config = dict(
    n_kv_head=3,
    init_std_o=0.00794,
    init_std_down=0.00486,
    lr_head=0.00921,
    schedule='wsd',
    doc_mask=True,
    train_tokens=241600000,
)
Each number is 500 + 25 x the weight over the matrix's rms, rounded and kept within 0 to 999. Layers, rows and columns count from 0. Numbers have three digits each.

# layer 3 MLP up, 512x192, rms 0.145, rows 197-333, columns 64-95
524545516476464496473456467509558533523521469510512475526519551534431512489526503500505506486514
530479497490490499477494497497520480437492489476510498479469486529432477470483553502493501496532
498519475447565518459526482468499519566523521508487489490518552498402526540508455460504464526498
479475545449450475514508515461509510524471512508476455473473501479489485470544509524471489505520
518536518534470497527503499447525407515482510495515516510498521517466513498471507482513478498495
516525517484518506505521517485487475526477486463492497501499516506489486484469497515513489501484
503455518503529491468534521533485496493506500475523470509539500483512508464497510494501478499484
441478454460503490473489513460521507515524510523563497467491545521547450492541470487531507497499
418472533519544478483509520492525495528484474490518470495514488547486508465550499481507512421465
454471541476493491523469490504525489503509504547501472525494485515503483511534536495497521473514
451442469503505457474491489487448518492457448522515500536518528451480521508459476524544490532536
490554503473512512527469504452460518478567464484462541523471529498497455463491515497474477514508
494486457502476534497542514496505470506515478507521542493462512511491496484484496497498507480473
488520498467491508526510528483523491503473498531458489509487503426484511488486529492514488496510
465456528545542494504491492475469512497459473496534529500518503516489468506540521535473548541531
534478541501505541520530499500524525485456523487524533481543506486546498503513485487495510513524
502478512469436451515498512452505492498501481502506510521488478502523495438504502480521507500528
513500475416490500511510455540543505477514499491522493453504515512503529501520487503509492469503
515468504520545515480512479529490497460531507472484515548504451507480510503518488494501507465489
516493482518516518501486489565501525494504531478517488485453485475494492548536495491482540473475
470525516469491468540496516508457520502503507511459472490483525492497518496462498475515518480516
464496497530508545539490456521465458529478497528488466483497508521559476514508473516478491475500
467488496533466499494514514507524525510488500481515520487526476535511515484468512542497505513430
488495482465489509500469520482474518482488502505487460521534474506502524518524490507511484533470
444483501481478516516463423550545563444497519524468523508469547491541489493477471518489478505504
522477506518500555457489494523530475521478468492498508504498498529538499498533461501531466472513
493492460503484499497497462483457513502476487493527548497524477537484491524500459501506535492499
543501470515520483495473529514572519516442485527536477449474489477488493483475489469530507536530
514467512527506522470479531537522505515496509535477482470529520477488496522501508486498534512521
498499531500554497480510535518497471519507521516480511489512550485475528520499538495518492475480
508531451552520514463541442467497515490509479507509543490491464464471494502468478444566512537429
545517508492453524473461535490516520535486452532474505529439492488491499545513524545508482470495
481537521511512546442512523450471531513522532517487491471508504483511523510504499498459467546476
522504552502534509522498447501531508456501492518507513515507471479482470497489496502516476551514
492489508504486522465484508510485517471512517448493474494531482463481514488506532529466477478502
477511509491488530480538544458513510500502487478511496515525493472478470518471528495509508440478
516469479458525509508476485495518492507487516503510504528478528537515496545503483512477473517495
524498502501497494495539449487445468503507465486500491503501512505513450497494519513496553508461
481525486522533501499529463521487523502458469499533553524488493490491512487491526503518478509466
459481489504534518510519504520494508509486523511500524515478500519509460508523516469512502479498
479511505462493500505570515523503518537485516521442507519513507491462502518519516528451500524509
506482525471478487483521484547471535516461473511549543509517472528514507523510493513517488514520
433499484498505474466500523470461493502477463509501453484485513477488505473490517476488531520503
495528488529470511487503467504536454502464497546466495526468517481481509521509504484487509535529
519469482441538546481516527538475514475494535526480483496463497528531508495506520512527506489505
475504492514508491481497561511455493505459473510490448523510496479514506502500490466471472519493
502481466488485522460503496510471504525501506493504504487528495502514517506499539532498515522513
512506545508522459487494479478544493534500522470512525516518510459501509506477480521462510498496
466533493530501495531516448501520482486454458524524475472479494554451529506479491516533486496482
534508470516504537468511463522461495496499508508505522476512491528508504504506522478541487492496
464512505499556492518476486523499509482470490533500522491522517493517482452507512515483479474495
460542473495482505480528500491498546472510494468452505457512521503512510493525502487534486535494
499510503460504560458508498494506503465505485504470499450495519526506505498476521492462517481481
451503499470475486483487486538512482505483511497467538476494483518458529503517445501522527496476
466513513474521496485477501538499509515509514505468482470498499529497509518491472489504506516535
498491488496498494519529465486500482488480474544436510533482523515524516445493504495503485501466
495518498523524476496469502499498507457498518454522471528527510492501563514471524497487509487488
527501492470533538480521485497563525491492514500509454473473523528454447491476474489448503482529
495501491501541531516486459467464513511528484462510520504524486491490506528474461526523513521536
467528519477520478460503465449545499558498501507511520494463445495485492533479530504489472511508
493503461448480546501542513488506495513460512449524529501484492503469497447509476528477499465537
526521513535483481512497488469452509505495495501465478502494466507474517540493511528477506529465
507502514523495524466558501489532494459473517511543519515488484531476526480474497481519503536486
556514505504480478462493542466489544504517471501515513498511517501484487517502563497495523521539
500478500484522532534554517526520531557479470500521501524523443533477466517501486465540496467528
543506518479496470493514502502514496490475486477486454492508529505522504502546475466521504521482
548481512491487521486500529527492484518463519500444501500452515445503503510505465499499478515489
506520507464530502485506500482517476445514506515530515497506506512526505544530444496491534481529
509555493486480460503494519470467495509508525487487491479470469499433500466518512471519468478485
490512526503484509489519493497499529510488497511515527504477492476515516528462496525477515523536
497470522472480509504500485510519494499490536505490550500526500511491502498517477473501517478483
494525526448484503531479467527463502442481474561509462504476492503453538509483540516500509470500
512506512491499499464515504498529494514527517520504466504516491473502502548507516493495527528536
509544533475515478469512490558540504531467541515512495494479519475460471536537464542505488501498
513465505512511515502480474519482492533505485497503531477518480516512503530512497480511497484505
532501521482449472504490486508519505487489521536479495440479503500498530486479509471489521475534
471517502512558527504512476462515472528514488513551457492493486481473487488494514499523509508484
489496493508466518483531501477509517493502518516525508516492520490493499529472524466501494471545
506538536504535507545477498490484479504493512470522545502496526535523506490476511520540494521510
538453538515553522505480468500454517543469489534488530532509440541575468508524460467546509506479
519505559477529441499501483529501451517487510485495514511518541562484501499508508509472508508501
519497474475518490498531563504480490505500455502539514475465523507519473488468505453512533473513
511475534489507484487483508455462474461494529486521525467511495527531518499515478490475515486494
465522515465520518538495487494473477489479482482498472534548464488496491511507509530477510474488
498489508505554507518468473493461508452519481513523508523483505522510487504473539503534510503439
491493497517528510517460524523428510500531498527467477549478531522459480498455528544503485465475
545515479512483507478498505525501503495512496466469457467537575505549424530538502491484513482491
504542515496519512492489460516519504527497514481475496517483515533524523495454491474511546451464
468475509516545488511491501516553463485555500505517466531493490507511475501526475480459525468498
529483465490464476540514541525517460499504501538486473503516501524489509529484494480492535486503
444503501508480482511513480519497470506533537505510501480504510536507474502490495526505482548520
511514495523513504456503533473548501533501468520485531446518465519530501528496534447510461457480
498447480511472531492457505459495488502542521510460507511481489507546472496542503461508445512505
524490473498548482507482479502499474471525538517488526513509479503475488475488475458502475492486
499552559496525510463502504519460516493499466507506538503480525504520492533502501483472478521501
462511528501496481517485510479516500507551529515478426517506484512440415494499527491488515496521
506522523459483499515475533478484527492529507479498530488452499480493498496477517531514492503494
533439452557495466532516487520482511515481469502544435491523514520494506479478460543479512518521
537502459492485515480506498466463455489516489534522514487515532499514494515474557500507460519507
515505519506497468497533484509533524516513503550505487521473466481465520530441501514478478511575
493481489540505493467533476527489463498506458529516490529526506523482489478509489521529570504505
505474501515459509444516484503504541541463452498528507480538522478511470503513498500432487511504
510454532509533497520502498434493514488530523515456497521514500500459503506517531483519485503491
498567464520559466480504495492500483521511475446494501514531480527478474507493499529497499518475
512485454500471482499489512513509553534478494487495494513506511527491477526474510476508541530489
485477487472471494479512517480486510523508493466544463499443525558523510525488477523495481484476
506512513495523493475476499501522471491540477533506511482485465463452492513519553494540481489492
488531465481472461527519513486471477511545525493535498530490499533501520519472521486504487484501
491488484463502514515478476500518503510508444498516511519550500511494458519509503484529553549487
506483502486515517525496509468490469486510514504518488535499521528482467523498474476541463482485
489472510482547507488518460521463466522489464463516510489480491483504455515489518486520509520483
492486482542511473523523482512502490436511489489473481474478500486534450471496488484477519499464
513513498492523487477473513529478484490499482518491468482480514518457520471509578524537515520508
499528470496497455463489514480559537466497548471480464511522543471503520481474482507476480505508
516522531505516485501493490484500503525486477517495546510487493482457489531494480481527528504494
474497473490506522521493490494480493520504537523521486544499519507512490503548524461522469522474
530507525500513496517518542555545483511437515543492487495455481486519479491535548478485498527533
482486527513512514486495496478523489514522509504481505499486499507483519505489470504458486505515
480527516482490569550502506506454474508511519509489494504506522528502514520513482501507501489500
480534497496491470504474473528513500456528514455552480483505503501491488490426485478541521539503
460470515485501559507526516508534486465479510514516519523477558508524539491497463473522515470466
516494508511510541523497505507491537559487513439510502518520478529552497537513489513477528490458
501561506505490519552442469509535467488500515494510472441468509480511536495517540500535504523553
527484506483509486485552497451524504494493501568471473512480469501464485539492516464503467508535
462562445497486494509467502519490484521561490491462500500519462500506490509496541513492490529502
515464449464479520516507514494527489528531485524536482548535514512527497477454490486522536497504
456551460509511452529526515496510542509511489478474539506486431496545488506542534521489529486518
509495471477530571562488481438490491466517502495467522514493460462509499502555518530484472549490
495512531486503533550450496531499524524448466498497488529490499481480507485503513542507545504501
473530513442461510452512470537554498512486484483498490463491562499452488495494531509488544497539
502507499492493522494483460502520500466488460518488501477483468526523476515456531488461436514498
536489509483521498508498486496528526525502514515495472489496466545520524511493468466479494484537
508487510495447511494502496538484470496475484480509472473515503538472542507490525518527525530480
529484515507515503499491515481525479501515481532509502549532480528529475495460506462518492479520
544503526487452477507466502485479511486529500539473489528507483503484515475520505548524469493506
548488530518426515522565520499494529563489490500482478514487487488549483503520488505484491483497
527486496506508491535455528513485540496458448512538486483481516506540515494501447517552512514513
# layer 3 MLP down (transposed), 512x192, rms 0.117, rows 197-333, columns 64-95
550515470517503527521559491514513486542499465495576514517484532488519481492529509499475493506516
512518486480503468481488497486532481482466533502480415524523476436535524503533532454524492442469
506496533536453478496499484542507450473504492468512467530485474527513540511507483501517501469478
471523539487487498498476510492459450520486526521471469484524492473476526513495538511481478482513
533461490485461501495489500474528476489565474512496497510497489499490489488453503505493518511468
503510498482483487563522438480502504503523514515493451482500486507482431496523479504494484501517
520492488518491535500511519553526492482531500470473499525451435515525523484517482471517496503482
466532506489435466503502527497534510516522491573527469507502469473480537480491547461527532511453
509490496535466502477490484507526486471513522513512512492520502489488489465517526507504461513538
492478533531507543492500507539467512519501544499531471496496510515549481516462512493494484500497
482464555518494463521505498470487483500471525499554503507506455527510447474476505462509555514449
527483550503465490496518498516528495501434514538497474504481519501485537522487492476518492513476
547489523507476461498516455471486522483503508509501462506484519483455536555492535525520521507506
562514495474527471499513480470496475481522528488507523487487541530469504504518492536490524494489
523547482519491485511476519497465515473531533471503489470521513515517544482488484549557521456521
540486477478508465509488557491457528516486517485460505514512459508515516524529545480515505498505
527485517473519522500501492534496509463478483501494535521506482501455537517545511515484531506485
480510480486497475484556512495484513521520498507520504499483538424478507558516506506459518479499
550515494501504469486520514495539528500515505468500513510474526473496493528542508512539472514488
490542508475476488521450493486506519500505478538508532524501469516526517452485509504526490523494
480480489528504519491512526487448529493486480481500506469479493493473499519496467497507480496541
479507497467547491483500534514475479517471502537545539457477538496518542488514466487505538466501
495480493512464522483464477532525532482497493531534497507479497451498560487471491493476477516520
483454479559487514486493534531501471492528464482547515472471492496523532516488523532462524494483
507492500488464482458491501523473470498559463482522484497497497457530524494507520564476502549482
544500486483531484555501486523532482475489504499485463488497521496522495514467486495523472489481
535441480488512480443515484525498495546487493440482501552489552498493569530503507559521486537482
502499522511526499525486540521487502456496523497489519539504487517473504491476494537495501461500
512485516518507472473472504496488527466494494484512492516467508481481506465509490514505523524467
463474502494468508475456533487478520470481462468505446532443519560482462529468539519474508505488
497508522496475457511555505502502508498535528509500496502487545475500509515529527494469475523473
525513492452499485513502529493505503512526485489545512511509468498516540494500505497491501488544
473523506528480440476483531503511500497516489519468534520518508493464501537506501480582509471503
429482515513481535505493558523506515523471495503520473487516497485536512504444528456464529470527
514466558508468500505529527499558538490486506488479484464449492514479501490488484451529501539491
480495473539470489502513504466522458478511502468493493499487499492521560503494510461479519493501
562510488483528502492498461486504499487537487488471517478482514492501492520556476517538493486475
533534488474503494498469497505522514519521502492514503531536502475516438440504507510489502529488
498465544494491497520494506529548516519517476520530454552507548477422536489502509526466538500476
518483535546482477505513500508479467488461473476498486478503471522522554497468537538492499484474
516480485495534489468512509510491482456512492494496479567497501513476512496492488468525484504491
550531500482512489493451488516530506510535508482512507526508488499469505487513509512517485517461
489532498471532522503521499486496503528485520524495517520503506519493512534485497513490505463530
524507521503526480498514546496482505514484501500476479504540446533502465535515500560509481473499
506493463525502510547492469496490472472488487520531505506439529516518535495517501476489509529523
476495471509513566481504488479481507497498526487504528515499493506540514484501480497504510520504
477480518486501478508493546504528491523519522485476479467488537472494526518500504463468494465512
559477462519490507565511516511492485522532478465547513528462494533480501519504427501495476470483
507489522474526467486515530514462509468501494516528515496518545506498483542487487521507485515499
520508516483491524469474519462483515490503528451510525488525527453519468506495498543483535497495
531495531457518525522462471507500499503454485468513486559472521501481482492496533476489506496501
511494496537500562489525564493466526470510473488529478527501517504525523474509468506515538485506
494518496504504507508517509490476498532524527565487464508468525498496548481464539481492501478481
484480496508530502529501500495486469511497459465521528485553476503487477511458521524452479480543
502540457531481520487455476491491474500499433467527503517501501534475503466492469544485557459470
441530524536519459479482473466501522523494489529546510551520542503470481459478519502496489480516
482509479545485511523474521488521459494490457493505516497524513515520521545540490538509485474512
537507502477541489490484552501506519550481491478490481532534530522488505500506488473504499462442
447508532503490500482474535504522500495498478523481484480518493494525505471478542483486476486508
535529483487510518459526552536488465489535524492497463528548503509495471461544494482466501477490
507490487540515495518514458494480507524531470456493460497498531483504538517508490492457495528477
487457504508482560495486539483534472519507509488509474470495515544490542464509452524521530512503
503530503466495473490484489492499505525502528490481500539489535476481452501530511532510486567494
502519537493512508468493537463517451515485523472506480499489528509527504495514492465520536508480
555496517520476467464515508514498483465475480498472487495496429545478505509538493502582529486491
480499478537507467493531490500501520482506508507525522490533490514528493504517530506500512513495
521497471556516467497526462473512479525521476486512488534491489512472492485501515506502506497499
496492450503493505512513486526534514520540531462491475471480496505503475505528498482547526508546
515481523512516491476532502435514510518543480457483534490506501500489502530461507500522532492491
507515478477521488492499517508497508435499512473501500442502503506530499496536520492536506476496
492489481516500510498487518533464490530494460478524508490483526532525527506493507506511517494515
523548512507548521532480478508486543513511523534524492533530500523453483489455471456533478532479
502507535477524483516472487490535501452496496464512466514532516507483521480488459507510513488513
511523529477487512461486508512435495505472529484549500497472529453505518478488471491477475487496
446476512489472541470492536521506511533512498516516514495501451476499493485491466464510537500510
581532478483536454487512492464478510452535529498506531530484513506508515517530475540522501481466
573544505473519502520516464501481506522517503511471467550504474523513506522465498503499470483523
558562472489519483488516450498475475470518496508494494552518511512493512452544469520508514524479
493505553489506516485482518468515482530497483478498530505474520506509509508527513505469505518492
544548482492513446509513479507435541475536524520494535522464453495525527492531500504459507526445
470440520519490460575487464490493451472468516518497451517466488473520506489511511532468495493542
505523555473483495504490539492534489484492532521478434496485486496506534482530539482481529515489
486485518500508459469527546490480482513513450474478481499495504508515470478452532501501495476533
549477502478469494513528505549510508494496506505502485464479525528475495502478497529518499476472
517515480444479476490511527506516471506482492456525504518502532527458514462509500466500484517509
484511505476485466471500514479516497519482508551478519475522474499487484570477489494538541500532
470486523533518518495483531541481499519521503500503476511498474522555458520463462477534508529496
528475486514535508480490454493502512457532511490474507528456485541486521553532457465461482538475
574484507465490521456495523493494553519515557456467532505459534575547470510492490516517485529532
508447502502492485499458546513507506567465468496485512522489482469473464480464521529495514473499
477537463475467483470458529498533494503460470513537534487489473518478506473502503532526534501504
494506525531514476554515512520567450525506501497498529472516498546498482513542507508514528515502
482557501468532509502506498547506516478503470533514497524524465532487475480535512563513459507488
489501489515476493501504472470501512520518471502519479489484513477499551553483499504495503476512
471483524488536486515486510516487542440506495529501494539500481514481507472520451458507516515511
460466537547519461484479541499561467543533538470513456517503487540435528536454502480514486469515
515441478483494451496548494522543521550505520519550480474493584454519514544527524473462466513513
482478423537511519561496497513500504487483535504498451486514528566466530495500507515505489502524
453466510471482500493512490466529508498540508522513532497501527460526510457466500491502516490502
469511480497489516518495461514537505501498501526469579498511494507514484511523539505493527513464
519483492502513499497515526517495543501491539483505529540492513504490466507502496501489502493483
495492489524485462525459485528517439501496495487480510458486471444512516530547517485510509589508
526468497501522472456515468496504514528506545505497516527511523433499513484524472549487528517498
446460466526474510515497556558490524501489471472506482551476486502512506489507504542503495490560
493524484456540519511476519466495513526511530528528495483534479471485505495480487500532464508487
541491485539482492484496485499492481498514508508498515500527485502499499518532516485541511459488
442522492560473490499494546479506503498466525509462431475494486489487513508446510443476504493517
505514548526519507494492530537466504484493550520458498545532499502499490520479523458443507529463
490533454513483491474526513529499498482512544494523527518521509457496533453499519480515517520485
500503480493505492504516504511481512492497457472514498498549502480497510543491528482494476517488
526531477480466489493493523486480502493503476525492493519497484494474522480473519540487505516509
503461511481484512518513513536521521539522490496505486529490507508538517486481505470484526497534
553500504512502504482494474513520533496506511490517499543515550495505524485508480540507526516459
503460568558475520523531517519493534494476477497495499474527484512520458477569508464501499483505
466467487509486496502506504502487531504484503530464473493474473485525505496474492544447489514519
532477514526554473511531531477538465515511483513529476492485510493513516474533518528450483470486
476520524498490486513554521495479473524512463475478443500514518547498501468494508494526496479476
446493508521495508520517528514506520531475480500516482476506498508519510504480507478481533509534
479462526497559566477510495536466511489482537520550491503487474497472513498470447523506500506507
487523459504501508498492461484472492448528454530444540518517504503488523481485481523518532501499
492535502504477514492510518508502487528474490524498503511525478524511514471495515476475490506514
455512507550513484459481487502502438464515507529495510514518498492502488442499540476510502517502
558541549467514517509458496510500514533497488502506487481472520471477533505498495501481464478539
489529492536499499517455490519512528459518498500497542507494457526553516478496507511499486507505
482543530530496529480533478495502507507509476498478430481455499502497480520510491507455500461519
532533471473486512486490523533467485485493492527478536593536432548450490458469476501498527528498
554457474436491500511470443504523488480512500502510500506497521497452500486513500516516507506470
503526514472494497484475455522559502517467492472508533488479537531466514480543514478454523517494
519487465485474515450517516524486486543498509485514494485529531540493439485495549495499491511481
484490488560448484490469506525548532478497507479506519524528544489472506527506505547541482501494
479492484495475517507508529536493518499525518503497493476494493459484496487526486473499528505483
548526497501509492491501483518522509476528509509508489504494519499501497501500503509490477499501
476484513465506520562494508502522499532484472497473495527495498509444506500470524460506523474520
495493522494488513504512478513493493513450511501474511527516526511525483537496505517453475432510
493490505501516520488514489471480498487510483533491498519504485532493512520519532479523513473529
515520482446489470496475448472527463449508549517464457491469527487474512530533482493530521479490
473456492522490524523479551484474470485513485456497501486490498492462508552451497516494488503475
# layer 3 MLP gate, 512x192, rms 0.138, rows 198-334, columns 64-95
506546535494471475480458524481507539468478498475536487503443516548465531529454570547471505477514
470489512484430498543566503476497503508497472511504502466522502525530531492498523535537524487500
524534486521542528487489475502543513487510489534476513522523505516487502490492515487494520475466
511503481507497552458483454502535508479489489498507559473510520462498467478545519487507508495467
485486497495511523488485552483490505498474495519485482458482496508489473501517488500521494442469
480521492478474497547461445477502485516469494487457489518428507535529478485505514525526519526477
483497452491483538471524493523520467524515529472535496510469501494545494479536487455528477507468
487503487474473492530494478513457525492478493507504468446461538487549497496477497492569491517557
549480489504505519477499487531517526521527500512508499531514500490521508490525479495497503510488
470461501482513490509450477510471518528505491493556499490522501496481490479479506513491487518529
489528506494488505503464514504506534459491493505504515548465488487460477517474530549502475503491
476484500559459480508488454507538483517499519528463491509503504479469466503443518511495515487467
492494484497514516488516529490537481528496509500473482496510508465493525512530523492512498487504
488521469498505513551543515470493499487497501532529495508516481494467524463506502531538467538535
503508533495534513560524486530542524494485488510494516522495518489552483503476469495504460550475
515504499493488514461474502500507528480512450473521483492489510509516523504479518489486528525516
504536512485484473514535507536550506541493528523496492465506500428491475466496483511502475496536
512490510494532486471505494564481518453544487517508485501492513494487475500538488529504499448506
537510486480462505474489520446460480497517519537520490520499486460520477513485481554476459510481
534518480453475527518517503507482472499471487505504506479458497497496498534475453531475477484491
514495490526489489534518500480484468494531483517510531457466543496537469508489563524469508492497
499479493484497484500507492501468457553500504518463482488497490516489476506512513486463456476524
479498542527540494531465508467530482513473508471487510480507460479499484489482488521495546473469
506470517538500512499435491490525412522484472516472551540479501492504462509482482454511490445526
465493513489528497468507516463491465509483490524458489478475464485488502461514545463566503475486
455540505496479518509533507513453483521467484496512513474491513560500486474507502528513523469540
501510467508479502519491505481495476498438451513490530479477504500481491511488510532522468477481
493477532485493488474480481515505482478507507510508454479485503544464495469458533482485505478496
506453523499539472458429466519480488530495503496513511488498508504525486530493496504465500519491
531491481540529521504559490526514494530505489481464466515484469516479485455534467502483449505502
505521563499483520461485532518516449464473481510508526489436492515486514473498510530524526516520
503461469522485522500484443497452491474481529522537507451463490493509509478533505480487493507542
507491435504448527493484512487519496487484503502504499511516520502525545473516508507451521506496
479516546523531496487516476499536487468504492472462508459466500501485511482507493515507445488507
500517467490508472470515491479509541491517507490506519490475509482525521483527519510491507518447
512512502482490503536468477507533502526485519505465477465519494509502517514485512508513493498498
502498533475467500510481488469505483457513485504493485533539480511432515506550534536477556523519
469491476522503539499502516490529459473523493547488443506491478486491478483495479484524479506521
473512517505488470502496461525481437527457523511518504509510532485496508506536477525512474500532
507577487525482487476507480536515502493519513500533481527528455520487462516491549522451496472472
482511529488498475485528502535491514508508509497536480508514491484494494481513486542528497439492
435499532507469528483514486499485462500496476506474460503482514530473483476508496470525487529508
518519498520529515492473476489509465481474516525467443505471514494534505479455513557495463436515
486464507512503505513488476499464452459525491532552527493458515493461475480479520511513535463502
526463534506516481505500470478530491526525490469506515460522467472504501469483557535497514475504
517524523471516505508465519511469505509521482495514526516511474491503482474516487499523537463515
487497472546505516509502505451478489467514528522511467513478526532445511519530507475482485493533
515553497530530465554527501484513486487490465520507496477487473515473498499471502512521460486478
473497509542518531528454505530503511504526476520541509490509531519521514525533499501453481457481
517509468516486541496491544501532483516519521551458507511486456498470512526487475508477479481506
527516460506486409479501499443491494499499489467492497505554533510484499479528538496519506513466
472541517482521475510507483503494537519521514509466487543527520498485512491476486506530517526514
530504507496546504497520467469490485498552541529468471532496474485489483489508501470512495496529
507509506515501493500500519483514485485522508521486448474511506425499504484514563505518486474473
504489514521480497508506517538503544483449493486530480480500458464489502527510534462526527483487
512520530513513491500467507491494531474518554515499518489486496487517538516502549467502516464473
486485473524477495504491492444480486451531481533492475502504510537495502513516498486547523502537
509513534508451471514504516519481513483458524538508427526497503490492511490522509529481508495486
506501513451511492455511550479494465503527468487510548476495492548457484501492513474520453488487
529480519501479510507525492526463514466434529463565490521466472503496437473496437500448519446514
497466512519523484525477508446495503501520452511523502516501461479486493448477500544464516502514
466475488499485485515538487511522504465495523523477478513521497501500541506484534519502511507477
486503527531503462460526528479477496490509446529487506507475506487535475515458507497483496502511
521530524502473452514515480472504470496466515462499465502490457452469485528496517507503509467508
502494497460496481517473499470525516515482466520475470462484534474501516516464533491478522508522
520504515503506541496534478510508510496500492488511486517513493544483486457476526534481516489477
502522548458556477525484490467532478483495473510510483515489485493479481523507490480508508487534
492553455503492532489503511443506524551502465507487485497477475496489476505530530470536514457438
521509481523498526512547499506438487484471475492509543491526503492496529474456520520461499513550
503553493521488508527481511500519483540509506475525468506527527556506513484521511501481525528465
517494520547519543537520535535462471520520464529474516494484511515486491489516537508466485502499
506550533476461537513477499527501479461488499545537508511508443496470496506505506475466488494524
458522470509557540512502512521472490456519470457508567494507503527472499457483493509509503516547
492470503493516465491494503498529515492553506490522532491504498542528518517512523529493515470470
506481518495463493528517491521515522488498479514483463472482493520500520497464491439508500490492
527519497533568464475500512483460513504503476498578480517484502486521494510474522536464446503525
478524519494474517488499466491493541473526497503485517488538507462525498532520493473489591467485
518521510468458505490506471498507481459498501464496518468484477528565453525510518528518448516485
473521469489460490492469509477538473479513475493525456518521580473463520510466513527495471513531
507527479530474509480514478468471557521524460473504527483548488491490498488459531505528509503487
476493494486525462472529540503506449512470467531522537458480529509493494502471483501490486506470
540491554486504522485492473458504507483515481526470443485473494492516511519495497515501461524520
466565476491456496501507534494521512475479489525492510493476535615554468482468482512476481499485
525475523524497516501496489514505457483466499512506532498511533517511579524495530505485500492540
505511502491488481503499486515526529482506503504495499513487496469509524525497495533450466518461
485481525587503539492474501495495505501483495512501465491533450519519486505451485515501491513483
503534513454514475496485491494524496531493522461511537479472517516498483535475489541493484516497
489503529480551503470508502520484484473488495500483490424467452520569516504502527531542521529448
539468489523510474497514481517500519491487535492454536459518497506500461488501520497451459512505
520523501503497509488501524530507457479537499493497518546451481436514510478503511450484489452495
523512508531504543517535523468492513481534529502523499490536505478518518511505521475488493509464
493520476443522487511493556546486450517531513494494542517544442479489491483534506557509483486485
480507480497469505540505501468508504517503461488516499493487499490502527507460456502515548530510
518459536523490488508496500540490469481487488483497490504482470446552545471504507533524485502495
451487515468500493426512507510507545475503522520487504460515476500485478508532535537512512551464
506464488460469499494464492537507556500510525496559481482490548478456500546491538549459448492494
481475511534516492532463480518500493507483477441464466479570505522548522503467506510492472511476
443491540520522513516503533514499543530524480510487489466470452505447510490523497484493530442534
474503504516481549518480464509503510504524480471491520499541501546524516468540545474531483469519
517454537498476509499470524490497501457500493516528476488535507541509525488533497504528486476516
537485525524507479525506509526547538532505488502472518520485483460563493481557526462481492517527
495451504466514521510514485489517536500494496503504509492502470464465457512530452508571542494509
524498506536520533539496522495487443507464531490552518525508490487548504496507496525478515483486
510510506506459482528498483510484557479487474482526445469466476528500495468482539524468492497513
495482473515508498473490527468495541491495491474504559492492523501459504517496526472500483469463
510491495515486478521536508529454540512427515459464494500493530483530513493475493540476504510515
501522491533474536466489496533476493466514501489458513478486500507533489475537532495490476525481
486494545477480536552504525501510542488495459494469448519489500511479487501539485495479469488509
485547522477509518458479526501521503521502492519514505473496475519495485492496460482495481481471
448495547478494430484473495477507517484464524507461473460508538540493512495498544495475540482486
501521505493498506479492485494471555499503531484551515542502509485471559483508555543469518487448
507488568514472526474520474481532517499513472461471514507548434464513501511493462479466493489509
494485511480555524499490473537489508483481491532479493490454493517496516502543484483495500528485
509483482496498526490515570492516494480495504492488459534504499478523488519469525546473459494493
484562535467532446526481489480497493492499470530498534479494514504452479487530526474525495528476
517508499509484524521524439509499529511543516481514558501518509512496504514508465503506477487470
505537483455505474512498480522509529512502531502526487467514528532470504464511532522516515533494
517458480514514500444525498499503542475521485518513469487546459486507473451454486502527485535511
531546486494524553489495509488489460509518481449549504508496502525545515533487508531502460531478
520517531491503519512474515507479521521495486528440481476546460505490488522495519489481509515468
502533504491507527504475498503504482458533512517493517468511541483469479514497515505509479463498
508458519465521505509474515526513500524472533519496522494517485544504533489553515536486511500522
471500538474545515532469508522488496493497494476494519498502487533514509501491514547502502509482
500496531521548495517535523495508501515441506504523508493466522465510507485510494498486516461542
520503509539514473491472458522478479506469500500514471517486494474515484512527484572551517483526
484524498517547506486536530475541548535528529505513542509477458511500497509506531577494486482487
492526511475484429510515535499509505534483473544456482492470526513538511491470497458530528533449
499475500494460470526546447534523490459440496504537486522464478474461462494494463526551551522515
506524481435481478521502525525521481514470487508456445498492520487503480522487511543520483517487
486505548453501511509498495490492484485502523502500488494476555499510511470483510503500510490496
459509512504513502496506489495499494505516486501529509485515485520561501530493499468517505493521
477503500546475520478533517518506465529533509475460493521537503464541477494491482516476505471521
534515511500501491470523487478554482473481513525515506490508523522537499480524462512499478463458
458508510471544498545502479518546471489492488482489505459496509484520499510475492495495537512520
542487554479512496488502469528499512552473486562501515495443491502503541467446497524466482529496
537500524551510501479484503489520469478491493494512517529510469475550515480518530478533486510472
459521506482492538446509478515490456492447520513532494452482490458525508507492456536489509524451